Part of a small language model's weights.
Size: 16 layers, width 128, 4 heads of 64 (1 for keys and values), 7.41M parameters.
Architecture: learned positions, attention and MLP in parallel.
Training: a variant of Muon for these matrices, 539M tokens, 8227 steps.
Each number is 50 + 10 x the weight over its row's rms, rounded and kept within 0 to 99. Layers, rows and columns count from 0. The size before them is the row's rms in percent of the matrix's.

# layer 5 attention query, 256x128, rms 0.152, rows 0-108, columns 64-127
100:41 43 38 59 49 55 55 67 34 46 52 44 72 67 52 36 51 32 38 64 70 49 51 58 41 43 33 58 35 58 57 42 36 57 49 45 49 54 62 49 69 60 52 50 42 51 53 60 51 60 48 48 43 41 56 53 49 51 46 44 29 58 36 54
095:52 33 50 59 51 56 50 34 42 64 57 32 52 40 36 60 37 52 39 51 61 52 43 59 46 65 42 45 55 55 41 38 50 41 65 46 42 51 68 35 42 59 21 46 37 59 38 55 32 50 44 47 50 32 77 53 40 54 56 55 67 37 42 45
104:74 64 37 51 47 69 52 56 50 62 51 32 42 59 62 46 42 41 42 69 57 65 52 50 55 52 60 68 42 31 48 49 51 41 45 58 53 48 41 62 62 50 37 67 49 29 46 47 36 43 45 47 36 68 52 42 49 50 66 43 38 56 55 49
103:39 59 57 36 71 58 45 42 31 45 57 42 60 41 48 58 40 51 37 57 60 57 48 45 53 60 57 54 63 67 46 44 40 48 58 59 66 49 66 25 47 55 54 60 55 68 54 58 48 54 40 61 37 50 48 72 51 59 58 63 47 51 45 46
102:39 44 53 50 60 73 52 32 38 47 42 56 49 44 60 34 39 67 62 55 37 42 56 43 39 36 45 61 57 37 60 47 63 35 65 44 59 51 43 45 69 53 21 41 48 71 50 40 53 45 44 55 49 45 54 64 57 51 50 45 50 48 36 57
099:50 55 31 52 40 54 58 63 43 39 55 40 52 48 55 34 48 56 49 46 58 53 63 61 42 46 42 61 44 65 38 42 48 58 76 62 54 56 39 42 58 52 54 57 44 44 44 46 38 61 31 38 46 52 38 46 43 62 55 51 53 61 65 37
105:40 65 43 64 47 52 63 35 51 44 41 60 41 37 52 63 37 61 55 41 54 52 49 36 55 56 56 42 53 63 45 59 52 38 51 43 49 72 31 46 43 67 49 56 43 38 37 54 49 54 42 49 52 47 51 50 40 38 54 37 47 56 56 60
097:54 28 54 43 45 36 58 23 38 61 52 43 55 50 48 54 55 54 60 18 56 29 49 59 45 29 56 55 52 35 40 34 55 69 59 43 57 52 38 58 47 48 63 58 59 48 36 51 44 57 62 50 40 54 63 41 42 56 59 45 52 52 66 62
104:56 53 50 60 73 32 48 40 46 51 52 45 50 43 49 58 34 46 46 59 44 66 49 55 53 47 34 56 55 48 52 58 56 51 49 57 25 26 49 39 59 44 62 46 55 42 41 64 43 46 42 62 41 41 56 59 59 53 65 47 48 36 40 51
108:43 36 55 40 49 33 54 34 28 45 41 50 43 57 47 64 57 46 42 50 55 57 42 41 48 32 48 55 42 43 50 37 37 52 44 68 73 54 47 52 50 50 52 34 41 65 31 55 45 52 36 68 47 48 56 30 48 71 60 54 47 57 49 52
105:54 45 37 50 49 46 44 39 40 54 41 58 51 57 62 60 45 63 58 43 32 58 57 60 40 52 58 48 49 57 45 49 64 49 40 54 42 21 47 55 46 51 39 33 58 39 59 50 42 56 59 37 51 44 40 55 61 37 45 68 41 56 63 42
115:34 51 47 66 57 53 43 61 62 40 34 51 48 43 66 51 60 61 87 38 36 38 55 52 31 56 54 45 50 63 41 44 52 37 48 34 52 60 63 46 65 39 50 49 42 43 62 57 39 51 42 36 47 53 46 57 47 55 52 49 37 63 61 42
093:59 47 65 54 46 40 46 51 31 63 59 40 54 38 55 43 43 38 55 69 51 60 44 35 33 46 28 50 50 71 70 59 50 32 44 47 36 53 51 29 53 54 54 47 46 57 72 47 56 45 62 49 47 48 46 60 36 65 42 33 47 50 45 71
105:53 49 45 60 65 57 53 60 77 45 48 55 43 56 52 44 45 37 45 39 57 56 52 56 43 66 43 62 42 32 43 77 54 49 63 48 51 52 39 34 66 45 36 56 64 52 49 70 35 47 57 40 60 50 48 66 57 33 56 56 54 37 51 45
102:60 61 44 49 38 54 50 55 23 49 60 53 57 56 38 36 43 51 48 81 47 39 58 57 60 59 63 42 52 39 41 41 44 68 60 61 57 54 46 56 33 35 64 60 73 63 52 63 54 40 36 57 50 64 50 47 33 45 51 43 59 51 55 41
107:46 31 54 33 62 48 52 44 38 47 46 57 54 50 42 68 71 57 52 47 72 36 43 36 54 58 34 73 37 58 58 61 41 43 48 59 45 60 58 45 67 36 60 67 48 39 61 49 45 47 60 43 55 55 32 53 59 58 60 47 49 42 53 47
104:58 28 36 46 54 46 48 42 52 30 61 44 31 47 57 41 63 46 64 38 52 44 52 50 52 21 40 58 26 32 56 46 49 58 40 39 50 51 31 50 37 50 63 68 49 75 50 59 54 49 57 63 39 59 47 49 44 60 52 50 60 41 42 44
115:41 48 47 64 60 55 59 46 41 52 43 42 46 45 40 42 22 47 52 31 60 68 44 49 59 38 70 54 63 40 37 46 45 41 51 69 55 53 57 57 43 50 53 47 41 63 13 49 54 50 43 61 51 58 48 49 52 72 58 47 56 59 45 46
101:65 63 66 35 56 49 33 36 35 59 59 57 48 38 56 70 57 44 54 53 44 42 27 53 58 56 52 54 32 47 66 50 56 42 43 44 54 34 33 63 37 41 57 54 41 62 59 48 58 50 54 54 55 54 57 48 55 54 53 68 36 41 47 58
101:46 49 48 47 49 41 57 47 49 66 58 42 42 41 36 66 49 48 42 65 47 28 54 45 63 40 55 50 56 58 61 57 21 44 50 43 48 45 65 40 30 62 71 41 29 50 53 61 54 49 54 56 50 48 49 50 38 39 48 46 46 47 44 48
098:61 46 55 34 56 39 57 45 45 59 48 42 64 40 50 52 35 52 52 55 43 43 41 56 55 68 57 61 45 61 53 42 35 67 54 61 49 41 39 45 35 70 57 34 26 53 46 44 49 65 56 56 39 39 57 59 44 58 57 71 51 57 55 45
098:47 36 43 46 57 35 60 54 43 46 71 42 46 58 52 55 64 60 37 40 49 54 47 34 44 50 38 42 53 56 50 55 72 68 48 47 33 37 41 38 53 56 32 47 35 38 35 29 45 55 58 46 59 57 62 41 53 33 51 56 49 60 41 47
084:46 48 63 60 61 34 63 61 53 54 44 67 38 61 51 42 49 49 57 54 46 58 58 37 52 38 48 22 54 60 35 38 41 41 48 36 44 65 39 78 46 52 61 49 49 69 54 57 31 45 54 52 53 45 43 42 46 50 40 53 46 55 42 66
110:49 54 50 51 76 45 70 48 62 60 57 49 41 66 56 74 51 59 56 60 41 51 48 31 57 60 50 54 64 49 46 54 73 51 42 47 36 50 55 58 46 47 34 46 40 39 48 49 51 34 65 28 51 62 39 53 54 56 55 55 50 41 71 25
099:60 48 51 47 56 43 51 50 45 54 41 62 37 49 32 67 39 50 42 60 68 45 57 64 54 42 47 51 46 57 46 55 40 56 59 53 55 47 53 29 45 57 51 46 26 34 50 52 53 44 38 55 48 39 58 48 47 56 74 77 50 41 46 54
097:47 59 54 51 52 50 50 38 53 37 36 29 60 43 48 63 46 50 46 44 45 55 54 46 55 67 52 59 26 39 45 51 46 52 34 25 49 58 43 65 63 52 33 56 54 63 56 45 62 48 50 48 43 56 40 57 68 40 25 31 47 56 62 31
097:47 66 43 51 44 49 64 62 53 45 42 49 61 45 35 46 45 50 63 61 57 49 39 47 42 53 57 54 64 53 65 39 43 39 66 44 35 46 63 48 42 50 64 54 35 76 38 58 46 51 42 49 57 41 47 61 54 39 35 41 68 32 48 70
108:56 67 42 44 39 45 48 59 57 56 50 55 35 44 44 37 50 60 51 46 43 40 43 23 62 61 52 59 42 40 66 45 43 41 50 45 62 54 48 47 54 56 46 58 65 48 46 42 46 54 50 45 64 48 56 55 61 42 29 63 48 35 42 58
103:60 29 50 56 52 58 65 57 32 47 43 39 55 53 48 57 68 55 48 27 53 54 50 60 50 54 59 68 46 47 34 62 56 65 36 61 46 56 59 38 66 53 62 42 41 46 35 52 43 48 40 66 27 54 37 37 55 37 48 41 40 58 56 43
094:60 43 45 62 65 33 53 30 38 49 55 64 70 58 44 51 27 65 33 49 47 54 64 50 47 58 67 49 54 50 40 52 49 28 47 45 64 53 32 50 53 56 65 50 45 44 43 55 43 54 49 39 24 28 69 67 43 57 49 43 48 45 49 40
106:49 66 65 46 62 57 42 55 60 32 48 49 38 45 58 65 49 39 71 48 51 39 58 70 50 42 45 42 47 41 39 38 49 66 54 57 61 39 48 52 64 66 75 53 56 49 54 49 46 47 47 55 51 35 47 50 42 50 42 48 52 47 49 54
099:63 53 44 54 48 43 47 56 63 41 43 55 59 57 60 67 45 47 63 44 50 51 60 60 61 49 44 25 41 52 45 53 31 57 43 46 59 51 48 57 41 59 48 56 39 43 65 45 39 28 53 40 53 48 32 51 48 44 39 45 70 48 47 55
094:47 41 44 44 62 52 40 49 61 46 53 29 50 69 51 61 71 57 28 29 56 40 59 48 66 49 38 53 44 45 57 42 60 57 45 32 41 69 37 42 59 72 58 53 50 46 48 49 69 40 42 46 36 37 57 48 58 46 49 36 51 58 59 64
090:50 52 68 70 46 45 49 52 50 34 48 41 50 67 38 32 46 42 33 64 62 57 47 54 50 49 46 45 53 56 57 55 57 51 62 44 50 53 50 58 48 61 55 30 36 68 56 35 57 38 59 45 40 52 58 56 42 56 39 46 36 55 59 47
110:52 38 31 50 66 75 53 34 35 53 53 51 50 44 54 57 46 29 61 49 47 59 38 38 46 52 54 62 41 40 39 70 45 64 53 56 62 67 43 65 56 63 46 53 48 47 57 52 42 47 64 73 45 68 38 33 36 61 57 39 40 56 55 47
101:49 31 36 39 64 57 70 62 64 42 48 47 25 74 67 45 57 45 55 65 42 45 40 62 41 24 32 63 43 39 56 50 49 30 44 58 36 43 46 65 58 34 32 48 47 53 48 52 57 53 45 43 56 54 54 41 60 65 54 56 61 39 54 56
093:34 34 40 45 63 57 50 44 34 53 54 48 45 40 59 56 47 45 53 52 61 73 61 51 38 40 38 57 50 53 62 61 47 52 57 47 40 53 49 50 42 38 42 54 57 46 58 56 58 31 36 64 37 33 53 31 42 42 61 63 73 34 43 56
099:47 67 58 41 62 43 49 49 52 43 54 68 33 53 57 52 30 37 45 51 42 49 59 54 55 56 48 55 47 33 54 54 48 70 54 35 52 61 46 51 48 53 62 54 54 66 69 50 67 29 59 54 58 51 48 47 56 44 56 36 53 48 59 36
105:73 58 52 61 58 47 44 59 59 61 49 62 44 39 43 64 49 50 57 50 68 35 35 48 33 64 51 56 43 45 48 50 62 40 45 41 58 45 51 58 48 42 41 57 49 47 55 54 60 46 56 37 49 37 35 52 53 75 50 41 50 39 70 36
100:29 52 39 57 52 30 57 54 54 70 39 45 55 28 51 40 51 52 32 62 43 33 44 46 54 46 70 47 65 63 60 44 51 47 44 38 42 44 37 52 53 47 45 39 34 45 52 52 37 50 49 43 45 48 47 53 43 49 68 43 60 58 40 43
096:44 58 46 48 47 50 33 55 44 27 41 38 42 49 70 56 56 34 56 47 68 47 44 57 47 53 39 55 39 44 51 55 46 55 46 29 28 64 68 45 46 51 60 47 53 47 55 58 56 57 40 53 69 65 47 42 49 47 34 37 55 56 63 60
106:60 36 64 64 54 49 65 59 50 65 54 33 44 40 54 43 31 42 69 63 37 48 60 47 41 62 54 61 57 52 61 51 53 51 47 46 46 56 59 44 47 60 68 43 30 56 54 52 57 63 55 44 54 39 41 60 55 53 48 60 32 54 43 32
104:62 69 60 61 47 55 41 51 62 53 57 61 38 21 37 58 50 54 37 45 42 43 53 48 34 62 52 35 33 57 65 41 51 50 50 36 49 46 52 58 46 36 46 54 51 45 48 49 50 51 57 33 42 44 29 52 59 45 62 60 44 40 64 48
110:38 61 64 51 34 57 60 49 46 49 53 66 70 60 58 63 48 40 29 66 51 48 55 52 52 45 46 60 46 45 24 57 53 56 32 52 44 51 56 55 42 47 51 44 59 51 45 38 51 46 47 47 48 41 60 67 57 38 56 65 30 26 34 64
093:46 47 45 64 59 46 59 60 51 67 57 52 60 47 39 59 38 60 55 49 52 34 53 51 45 60 67 59 43 30 53 62 44 36 51 38 46 42 44 43 43 53 48 56 67 63 38 52 61 24 54 39 42 46 57 47 47 42 68 51 58 43 45 45
092:48 56 62 62 60 44 41 44 51 61 63 39 45 47 57 58 55 55 40 54 49 48 55 48 34 57 55 39 42 59 36 41 41 74 35 47 39 74 61 25 55 54 47 51 58 36 40 59 48 48 41 66 43 53 53 55 55 61 56 57 44 47 34 43
101:45 56 50 62 60 46 51 40 46 50 56 59 33 48 37 54 79 55 72 45 42 75 64 41 48 45 59 44 47 53 43 62 46 51 53 44 54 64 37 40 53 57 44 59 55 43 40 43 55 45 54 44 30 52 38 42 58 31 45 59 52 43 53 45
101:54 56 57 51 43 53 45 48 38 74 67 54 55 68 59 61 54 56 35 45 50 54 33 40 52 56 39 55 52 42 59 60 55 33 54 63 36 45 62 65 41 67 39 48 40 57 34 38 43 43 44 47 26 45 41 55 53 45 56 47 45 41 35 45
097:49 58 48 52 37 61 50 36 45 28 53 36 39 38 40 45 39 42 45 62 38 58 51 68 47 54 35 66 47 68 58 44 57 45 62 49 54 56 64 36 46 40 42 54 42 49 44 54 55 77 53 35 56 58 55 55 47 43 69 31 63 29 43 46
119:47 52 34 52 51 52 52 52 57 59 64 60 53 53 54 23 39 54 63 51 43 52 41 51 44 37 45 59 57 59 52 55 42 53 74 54 53 43 62 38 40 57 51 41 36 50 50 62 26 56 50 44 36 61 41 49 42 59 49 66 62 39 54 42
107:51 82 49 59 65 30 64 52 51 55 64 57 52 67 53 50 49 41 46 31 57 47 40 41 46 54 54 33 56 27 42 50 55 55 47 47 51 42 41 29 56 64 39 50 67 54 44 48 66 38 61 35 46 50 42 53 74 54 43 49 49 54 42 54
109:49 49 42 63 71 61 43 55 61 49 58 54 43 52 54 57 42 57 34 59 46 33 60 54 49 47 24 40 60 76 44 64 43 51 34 48 44 57 42 41 43 27 53 39 29 63 38 59 49 41 64 49 39 47 48 63 57 60 51 63 64 44 59 68
105:52 58 49 55 42 54 45 40 51 72 58 62 54 43 74 42 43 68 37 26 63 54 57 62 58 58 41 40 37 65 47 46 46 45 44 39 35 66 48 50 41 65 56 62 35 53 45 59 33 33 45 53 59 52 64 48 50 60 58 46 64 49 56 50
098:71 65 46 69 62 50 54 46 56 53 41 55 41 41 63 49 49 43 52 47 56 35 59 47 46 58 33 50 54 37 34 56 58 57 55 51 35 57 67 58 41 47 33 50 57 36 56 51 50 45 63 27 62 56 59 41 46 60 43 21 68 51 65 42
106:39 56 55 48 56 54 39 47 49 52 55 48 54 50 46 57 55 57 64 57 45 58 48 57 39 45 31 48 30 38 46 42 48 41 34 26 53 58 48 51 41 51 51 46 68 41 31 55 59 55 61 41 45 74 56 49 54 48 37 52 53 50 54 56
119:48 54 33 56 55 53 37 49 63 44 50 44 47 49 45 38 65 71 41 45 40 51 48 41 49 45 48 49 44 39 51 61 54 52 25 47 31 37 61 41 55 46 48 59 73 50 48 58 60 60 45 44 48 55 53 47 74 39 46 60 55 53 47 68
097:53 63 51 50 54 56 66 41 52 52 32 50 37 35 43 50 50 46 42 60 59 34 62 63 52 56 51 30 53 61 39 55 35 52 51 71 48 35 55 59 43 62 54 29 38 32 54 57 36 61 41 59 38 55 41 40 48 53 56 45 36 45 43 48
104:53 45 70 57 41 63 51 63 38 42 54 43 50 39 51 40 42 41 43 69 57 50 31 50 64 41 61 31 42 50 54 57 51 39 49 47 32 56 57 69 60 56 68 63 53 28 43 39 61 57 32 51 49 44 55 55 56 29 61 51 56 54 51 55
090:36 40 55 63 65 66 53 54 52 48 59 64 43 40 22 43 55 51 58 51 62 61 59 55 56 46 69 47 60 66 43 59 61 49 56 37 47 49 40 78 39 66 42 63 62 40 37 40 60 55 45 38 39 65 66 57 46 48 56 55 43 38 39 34
109:45 66 44 47 52 70 53 53 47 42 47 72 38 41 49 42 55 38 48 70 32 52 49 55 44 38 54 51 61 48 55 54 40 48 45 62 68 36 61 40 27 61 47 42 41 55 50 55 38 59 56 57 48 36 56 43 58 60 57 52 45 36 47 43
096:52 58 49 65 25 25 28 43 56 62 44 57 32 40 58 46 50 50 34 52 46 50 61 45 54 57 50 38 50 56 53 56 41 44 39 50 35 49 48 49 50 44 57 65 60 40 69 70 66 52 52 44 27 58 36 39 48 44 52 54 56 49 57 53
108:37 29 32 63 57 49 47 50 56 49 42 67 55 52 75 54 40 38 40 48 47 55 55 39 46 46 41 51 45 31 29 40 61 53 29 61 38 55 41 54 49 47 35 70 69 45 37 42 36 40 41 69 64 52 50 46 50 51 50 56 63 51 50 49
101:47 59 27 50 45 45 68 47 59 63 45 56 43 42 40 42 43 63 46 46 53 50 32 43 55 66 50 53 68 60 57 44 56 48 71 47 44 38 50 60 67 36 53 50 58 29 51 61 52 57 30 54 53 53 67 45 57 47 43 54 68 43 56 47
109:37 38 57 32 35 58 52 38 31 48 60 50 68 54 61 45 46 44 57 67 56 46 41 56 67 33 45 56 45 39 34 49 53 43 53 51 46 38 57 30 39 42 42 46 35 57 32 48 40 53 31 45 50 58 69 54 68 59 51 44 59 54 38 50
105:49 54 42 50 41 62 45 60 43 38 56 49 69 52 53 41 51 26 43 64 64 59 28 53 55 54 51 45 55 63 34 60 43 58 59 44 57 53 42 41 58 42 53 46 41 62 62 74 62 41 48 61 46 63 35 56 50 57 56 57 35 49 52 54
102:50 34 46 51 69 43 54 72 64 48 39 42 45 57 51 51 52 55 45 56 70 45 68 49 47 47 56 46 48 56 46 35 64 52 47 42 43 54 46 55 36 31 70 63 47 69 47 54 72 48 57 40 44 63 47 51 42 48 46 60 52 46 48 43
102:66 53 47 33 32 60 45 44 39 51 60 45 19 50 50 53 47 33 55 48 51 46 47 43 68 35 48 47 67 64 53 48 52 62 46 72 53 43 40 56 36 49 60 53 45 48 61 40 37 45 53 63 52 69 36 37 64 47 51 54 50 50 59 45
099:56 62 54 29 53 44 41 42 49 44 58 44 61 59 43 64 51 57 50 42 47 50 39 39 53 70 70 67 57 63 56 53 50 50 43 71 47 36 36 50 63 69 49 46 30 59 46 45 28 52 45 64 51 49 44 61 51 31 51 51 50 51 20 33
086:46 41 63 37 55 56 58 42 33 36 44 48 36 44 40 54 57 54 53 57 52 61 49 56 50 70 36 61 61 66 48 39 35 48 50 46 58 48 44 50 53 67 31 59 36 34 68 43 37 39 42 37 51 65 56 44 48 51 31 56 53 52 50 62
107:45 30 48 72 35 50 40 46 54 55 37 37 40 52 56 34 56 42 66 36 59 55 42 59 49 57 48 57 41 36 56 40 41 74 42 62 67 49 46 41 74 45 66 51 50 67 44 42 53 59 51 61 65 46 41 40 65 54 53 40 48 44 44 67
107:56 53 59 61 54 50 59 43 49 50 51 51 29 45 56 43 46 74 37 63 69 40 57 54 55 36 73 45 47 47 36 48 46 38 52 55 58 63 33 35 50 54 51 57 24 39 48 42 45 58 47 44 42 56 44 32 38 60 35 50 51 56 54 55
099:57 60 33 38 70 42 59 56 48 70 57 55 43 49 61 53 45 61 46 36 61 38 35 38 55 58 78 56 61 33 50 48 64 72 64 49 53 58 47 53 53 49 48 53 65 51 38 39 59 52 74 43 38 61 47 40 60 55 62 42 67 45 49 53
100:57 36 31 58 55 31 52 58 28 45 41 51 62 44 48 33 53 49 46 60 51 45 68 52 47 62 43 37 50 52 46 55 55 40 47 67 50 40 58 43 42 28 71 55 53 59 38 68 43 39 52 64 51 62 59 56 43 43 54 55 47 65 49 49
108:60 69 43 60 42 54 56 40 54 43 44 56 23 71 56 38 62 33 31 35 32 54 50 49 54 52 49 44 77 60 53 45 43 37 44 51 59 46 46 50 46 47 37 57 32 44 37 71 43 61 44 55 55 50 40 40 38 58 41 51 45 51 45 47
106:53 30 42 57 41 56 43 53 33 62 48 45 62 48 51 45 42 56 65 55 51 70 49 47 65 47 59 44 60 60 65 70 53 50 60 76 63 39 50 43 58 56 58 50 41 49 54 41 50 54 30 48 25 46 45 61 55 44 38 49 40 57 41 52
099:52 55 46 59 56 38 38 32 41 43 51 61 42 45 49 43 58 55 51 29 47 67 70 60 46 63 45 59 47 54 64 65 43 53 57 47 49 65 67 41 37 60 51 54 65 60 63 43 50 31 57 42 39 51 34 59 54 43 47 34 51 43 35 56
108:29 44 50 46 62 46 49 37 51 52 48 66 50 51 54 61 52 50 55 43 55 46 45 50 26 58 46 70 42 27 48 42 62 47 64 34 50 46 66 62 40 37 38 66 52 60 43 47 59 41 56 31 41 47 43 60 63 67 61 46 52 42 46 52
106:50 51 54 49 47 34 52 61 50 50 51 57 52 33 61 51 43 41 71 39 70 50 40 67 52 62 55 54 37 50 43 60 50 59 67 52 55 50 59 55 44 56 54 42 68 41 61 49 43 57 48 35 33 52 55 65 40 63 52 31 47 49 47 47
093:55 62 55 73 57 58 45 48 61 53 49 25 51 47 48 58 64 65 46 48 56 43 73 59 57 35 66 37 61 64 58 66 44 63 31 46 47 65 48 39 58 50 69 35 66 42 48 35 56 53 47 58 35 45 46 40 52 55 52 44 45 52 24 38
098:62 66 44 46 53 33 53 38 51 31 43 46 56 44 27 51 45 54 71 46 66 57 62 52 50 44 37 52 53 57 53 46 47 52 78 55 29 48 50 75 52 62 35 45 56 52 56 27 55 49 41 38 59 56 28 53 42 50 53 43 48 48 72 53
107:49 55 38 61 49 59 50 37 48 56 45 43 40 42 39 39 60 56 32 72 55 52 57 45 64 48 59 55 55 33 46 33 31 47 57 73 45 53 46 49 50 65 58 48 37 52 52 70 39 37 15 64 54 49 40 43 53 43 57 43 61 44 44 58
088:34 72 29 71 38 58 49 41 60 46 58 51 27 57 56 47 36 40 44 58 59 53 56 29 38 57 43 50 50 56 54 46 51 46 54 50 36 51 41 42 37 28 44 44 48 44 71 61 45 44 56 55 59 50 44 46 61 53 61 37 58 31 47 54
098:54 43 71 55 44 40 49 39 59 43 55 37 42 56 50 44 47 42 50 50 47 33 45 48 33 43 54 63 31 30 61 47 43 59 30 43 52 55 53 59 67 42 66 54 49 55 34 58 56 48 37 45 43 47 38 52 47 47 51 42 41 59 74 56
095:30 51 58 25 45 64 56 52 24 52 47 49 47 45 46 42 55 52 48 52 30 65 69 64 67 46 76 69 42 67 54 68 61 52 66 54 53 49 39 38 36 38 47 49 61 44 57 57 36 47 47 44 45 36 60 54 51 48 51 58 73 54 53 55
094:38 49 66 49 49 40 31 60 48 54 44 50 56 60 65 41 42 42 38 43 42 50 37 51 57 39 38 51 69 61 45 57 62 50 51 52 57 52 60 60 50 62 44 68 60 45 63 62 41 52 73 58 62 58 54 57 64 28 53 71 44 41 45 36
093:39 34 37 63 58 31 49 47 46 33 49 51 46 51 41 63 46 49 51 54 62 64 58 41 51 54 48 59 59 56 35 64 46 37 36 52 46 42 50 71 44 58 51 56 65 50 41 42 50 60 46 75 50 49 52 66 42 64 56 44 49 27 49 70
099:47 50 62 46 43 48 40 70 56 39 52 40 44 43 56 47 48 40 67 75 40 41 44 51 50 56 50 58 49 47 36 44 46 49 45 33 33 57 57 57 57 50 46 53 36 42 49 60 52 43 55 29 40 44 50 45 54 42 31 55 44 54 60 63
107:52 46 48 45 54 57 46 49 49 68 49 45 68 38 26 57 57 41 59 47 51 57 46 45 47 54 54 66 50 31 53 71 54 48 58 33 46 46 33 54 44 57 35 66 71 42 53 42 46 44 39 55 52 63 56 56 54 45 44 42 44 27 48 50
102:52 54 56 52 57 57 58 50 56 49 56 45 47 44 30 45 42 53 42 61 47 49 58 54 64 51 52 45 65 53 53 40 46 40 28 58 48 45 34 46 43 46 49 49 49 36 43 64 46 55 71 52 54 29 33 54 55 56 53 63 61 63 50 39
092:53 71 51 54 53 29 51 47 52 47 49 59 50 45 48 39 55 63 38 56 55 50 53 57 61 57 64 62 55 44 25 49 45 44 57 38 44 53 42 39 37 61 32 57 57 49 72 57 48 57 53 45 64 60 42 32 49 53 36 59 59 19 75 30
099:40 52 47 49 64 68 44 43 30 37 50 48 43 74 56 49 65 54 70 46 39 50 25 38 43 35 37 39 34 53 35 71 46 53 43 56 39 67 54 43 37 58 43 43 52 56 52 65 40 58 44 43 28 60 62 55 45 62 35 51 45 48 62 55
098:54 58 42 32 53 22 47 76 50 46 54 47 58 49 54 38 37 55 50 54 53 39 34 42 45 52 45 51 47 46 51 36 44 44 38 38 58 35 50 69 48 45 59 41 54 49 63 49 54 65 68 60 65 36 49 59 67 50 47 54 70 54 45 62
089:55 41 50 49 38 42 50 44 34 41 46 69 49 30 53 59 53 57 42 46 46 41 65 46 42 60 52 61 52 34 46 35 45 52 37 34 61 59 73 46 56 49 67 71 56 58 54 50 42 46 55 42 56 42 40 48 52 60 34 54 52 52 49 42
105:49 37 56 48 64 41 58 41 51 23 42 49 58 54 34 59 53 63 68 38 47 39 49 59 44 47 66 39 49 60 31 39 58 33 49 66 48 60 71 55 51 53 62 36 42 58 67 42 37 53 56 50 44 40 30 55 51 48 59 43 51 58 56 52
099:44 46 51 55 45 58 64 51 35 36 61 69 52 47 49 46 48 37 36 76 61 71 57 55 44 40 44 46 55 41 54 36 59 29 49 49 60 57 45 53 51 52 40 50 56 63 54 45 58 48 54 45 41 51 41 51 56 50 56 34 57 48 50 77
102:66 50 47 48 48 43 76 35 55 52 62 47 63 24 41 46 49 54 45 41 70 51 34 69 33 58 48 62 59 53 56 49 49 45 41 38 49 65 44 44 40 47 39 51 47 63 61 48 50 60 58 41 45 49 35 51 26 44 53 33 52 48 52 57
112:51 63 63 51 53 29 46 46 49 53 40 44 58 60 48 55 69 58 47 66 49 29 53 53 51 69 48 55 47 60 48 51 56 63 44 33 53 62 41 48 42 65 43 37 58 68 48 52 51 34 48 45 40 52 61 70 51 38 33 33 45 51 41 44
103:52 51 46 64 57 45 28 52 66 52 35 42 34 43 42 57 51 71 52 71 44 50 57 32 38 35 45 37 56 50 66 57 54 56 62 36 46 47 42 60 44 32 49 40 63 56 53 50 63 45 65 47 43 74 62 40 50 34 64 47 35 57 58 52
100:59 54 71 57 29 42 39 53 40 58 56 56 56 53 43 43 53 46 45 43 54 53 39 58 54 53 65 49 55 54 52 57 44 36 52 47 44 58 48 60 43 59 46 36 47 59 57 58 57 64 37 68 63 28 48 40 22 70 56 70 51 52 49 60
103:40 44 43 61 56 52 46 30 43 29 50 49 36 63 57 45 57 71 55 63 31 46 63 53 46 53 62 56 57 54 51 35 45 55 64 45 55 49 36 72 60 42 62 62 52 50 47 39 58 42 50 42 47 54 55 42 46 56 27 57 51 46 62 43
093:59 42 45 47 61 58 44 41 32 62 40 67 48 66 42 50 45 46 49 65 59 55 34 47 64 21 39 47 45 52 43 43 53 50 44 55 53 53 55 57 43 29 48 49 45 44 61 65 37 57 57 69 56 36 28 56 35 64 54 45 43 51 50 39
102:48 51 37 37 64 52 38 36 42 44 67 37 49 61 48 56 44 54 44 33 58 47 48 56 54 38 26 54 54 47 62 47 42 31 56 53 44 54 76 41 40 46 53 55 46 63 40 55 37 21 40 45 45 41 61 53 74 50 55 54 63 52 47 61
111:52 59 36 60 59 47 52 43 53 51 36 58 57 48 44 71 45 55 37 48 65 42 53 42 35 68 56 67 60 55 36 33 55 72 39 41 34 52 55 62 52 43 30 52 53 33 43 60 51 40 58 39 58 52 48 44 59 45 70 43 56 39 42 57
088:41 69 53 46 58 58 70 56 69 44 55 43 44 58 41 55 28 51 42 41 66 56 46 49 60 52 65 36 45 58 50 37 53 56 57 44 54 66 59 42 59 52 72 54 48 46 55 52 56 45 59 45 62 64 37 55 52 53 32 64 42 55 43 46
097:37 52 39 41 58 40 28 42 52 44 39 47 34 46 46 46 48 50 44 62 30 37 37 58 51 60 34 51 50 60 60 46 62 72 45 49 54 43 44 37 71 37 60 50 58 47 54 52 48 64 54 50 41 29 68 62 61 48 46 50 49 56 72 44
101:47 41 45 69 49 23 58 81 46 47 43 44 51 58 55 43 32 49 50 55 40 44 50 71 35 47 44 59 49 55 38 67 49 46 52 51 64 45 51 36 54 36 62 44 56 43 34 62 45 53 56 53 41 49 24 57 47 54 57 52 65 60 59 29
098:31 33 54 49 50 52 45 47 64 72 35 37 58 61 44 66 37 56 48 47 44 52 54 49 50 62 52 46 45 65 50 58 46 64 42 66 31 40 44 61 50 54 40 27 57 44 60 53 71 56 41 41 52 59 42 47 49 48 49 70 44 59 36 55
095:48 48 47 49 53 45 65 41 38 47 44 54 67 49 51 42 58 34 37 50 65 57 55 54 47 41 55 59 47 48 60 44 48 70 45 37 62 52 49 52 46 53 69 50 72 52 53 47 61 26 55 57 61 46 57 49 40 52 55 39 48 55 52 45
100:51 56 45 54 65 47 39 41 34 75 62 48 59 27 52 55 50 49 45 42 53 51 40 56 36 50 40 51 46 49 45 43 47 55 52 44 42 54 55 27 63 56 51 49 59 58 63 59 69 62 51 48 43 66 56 56 49 54 55 50 37 44 46 64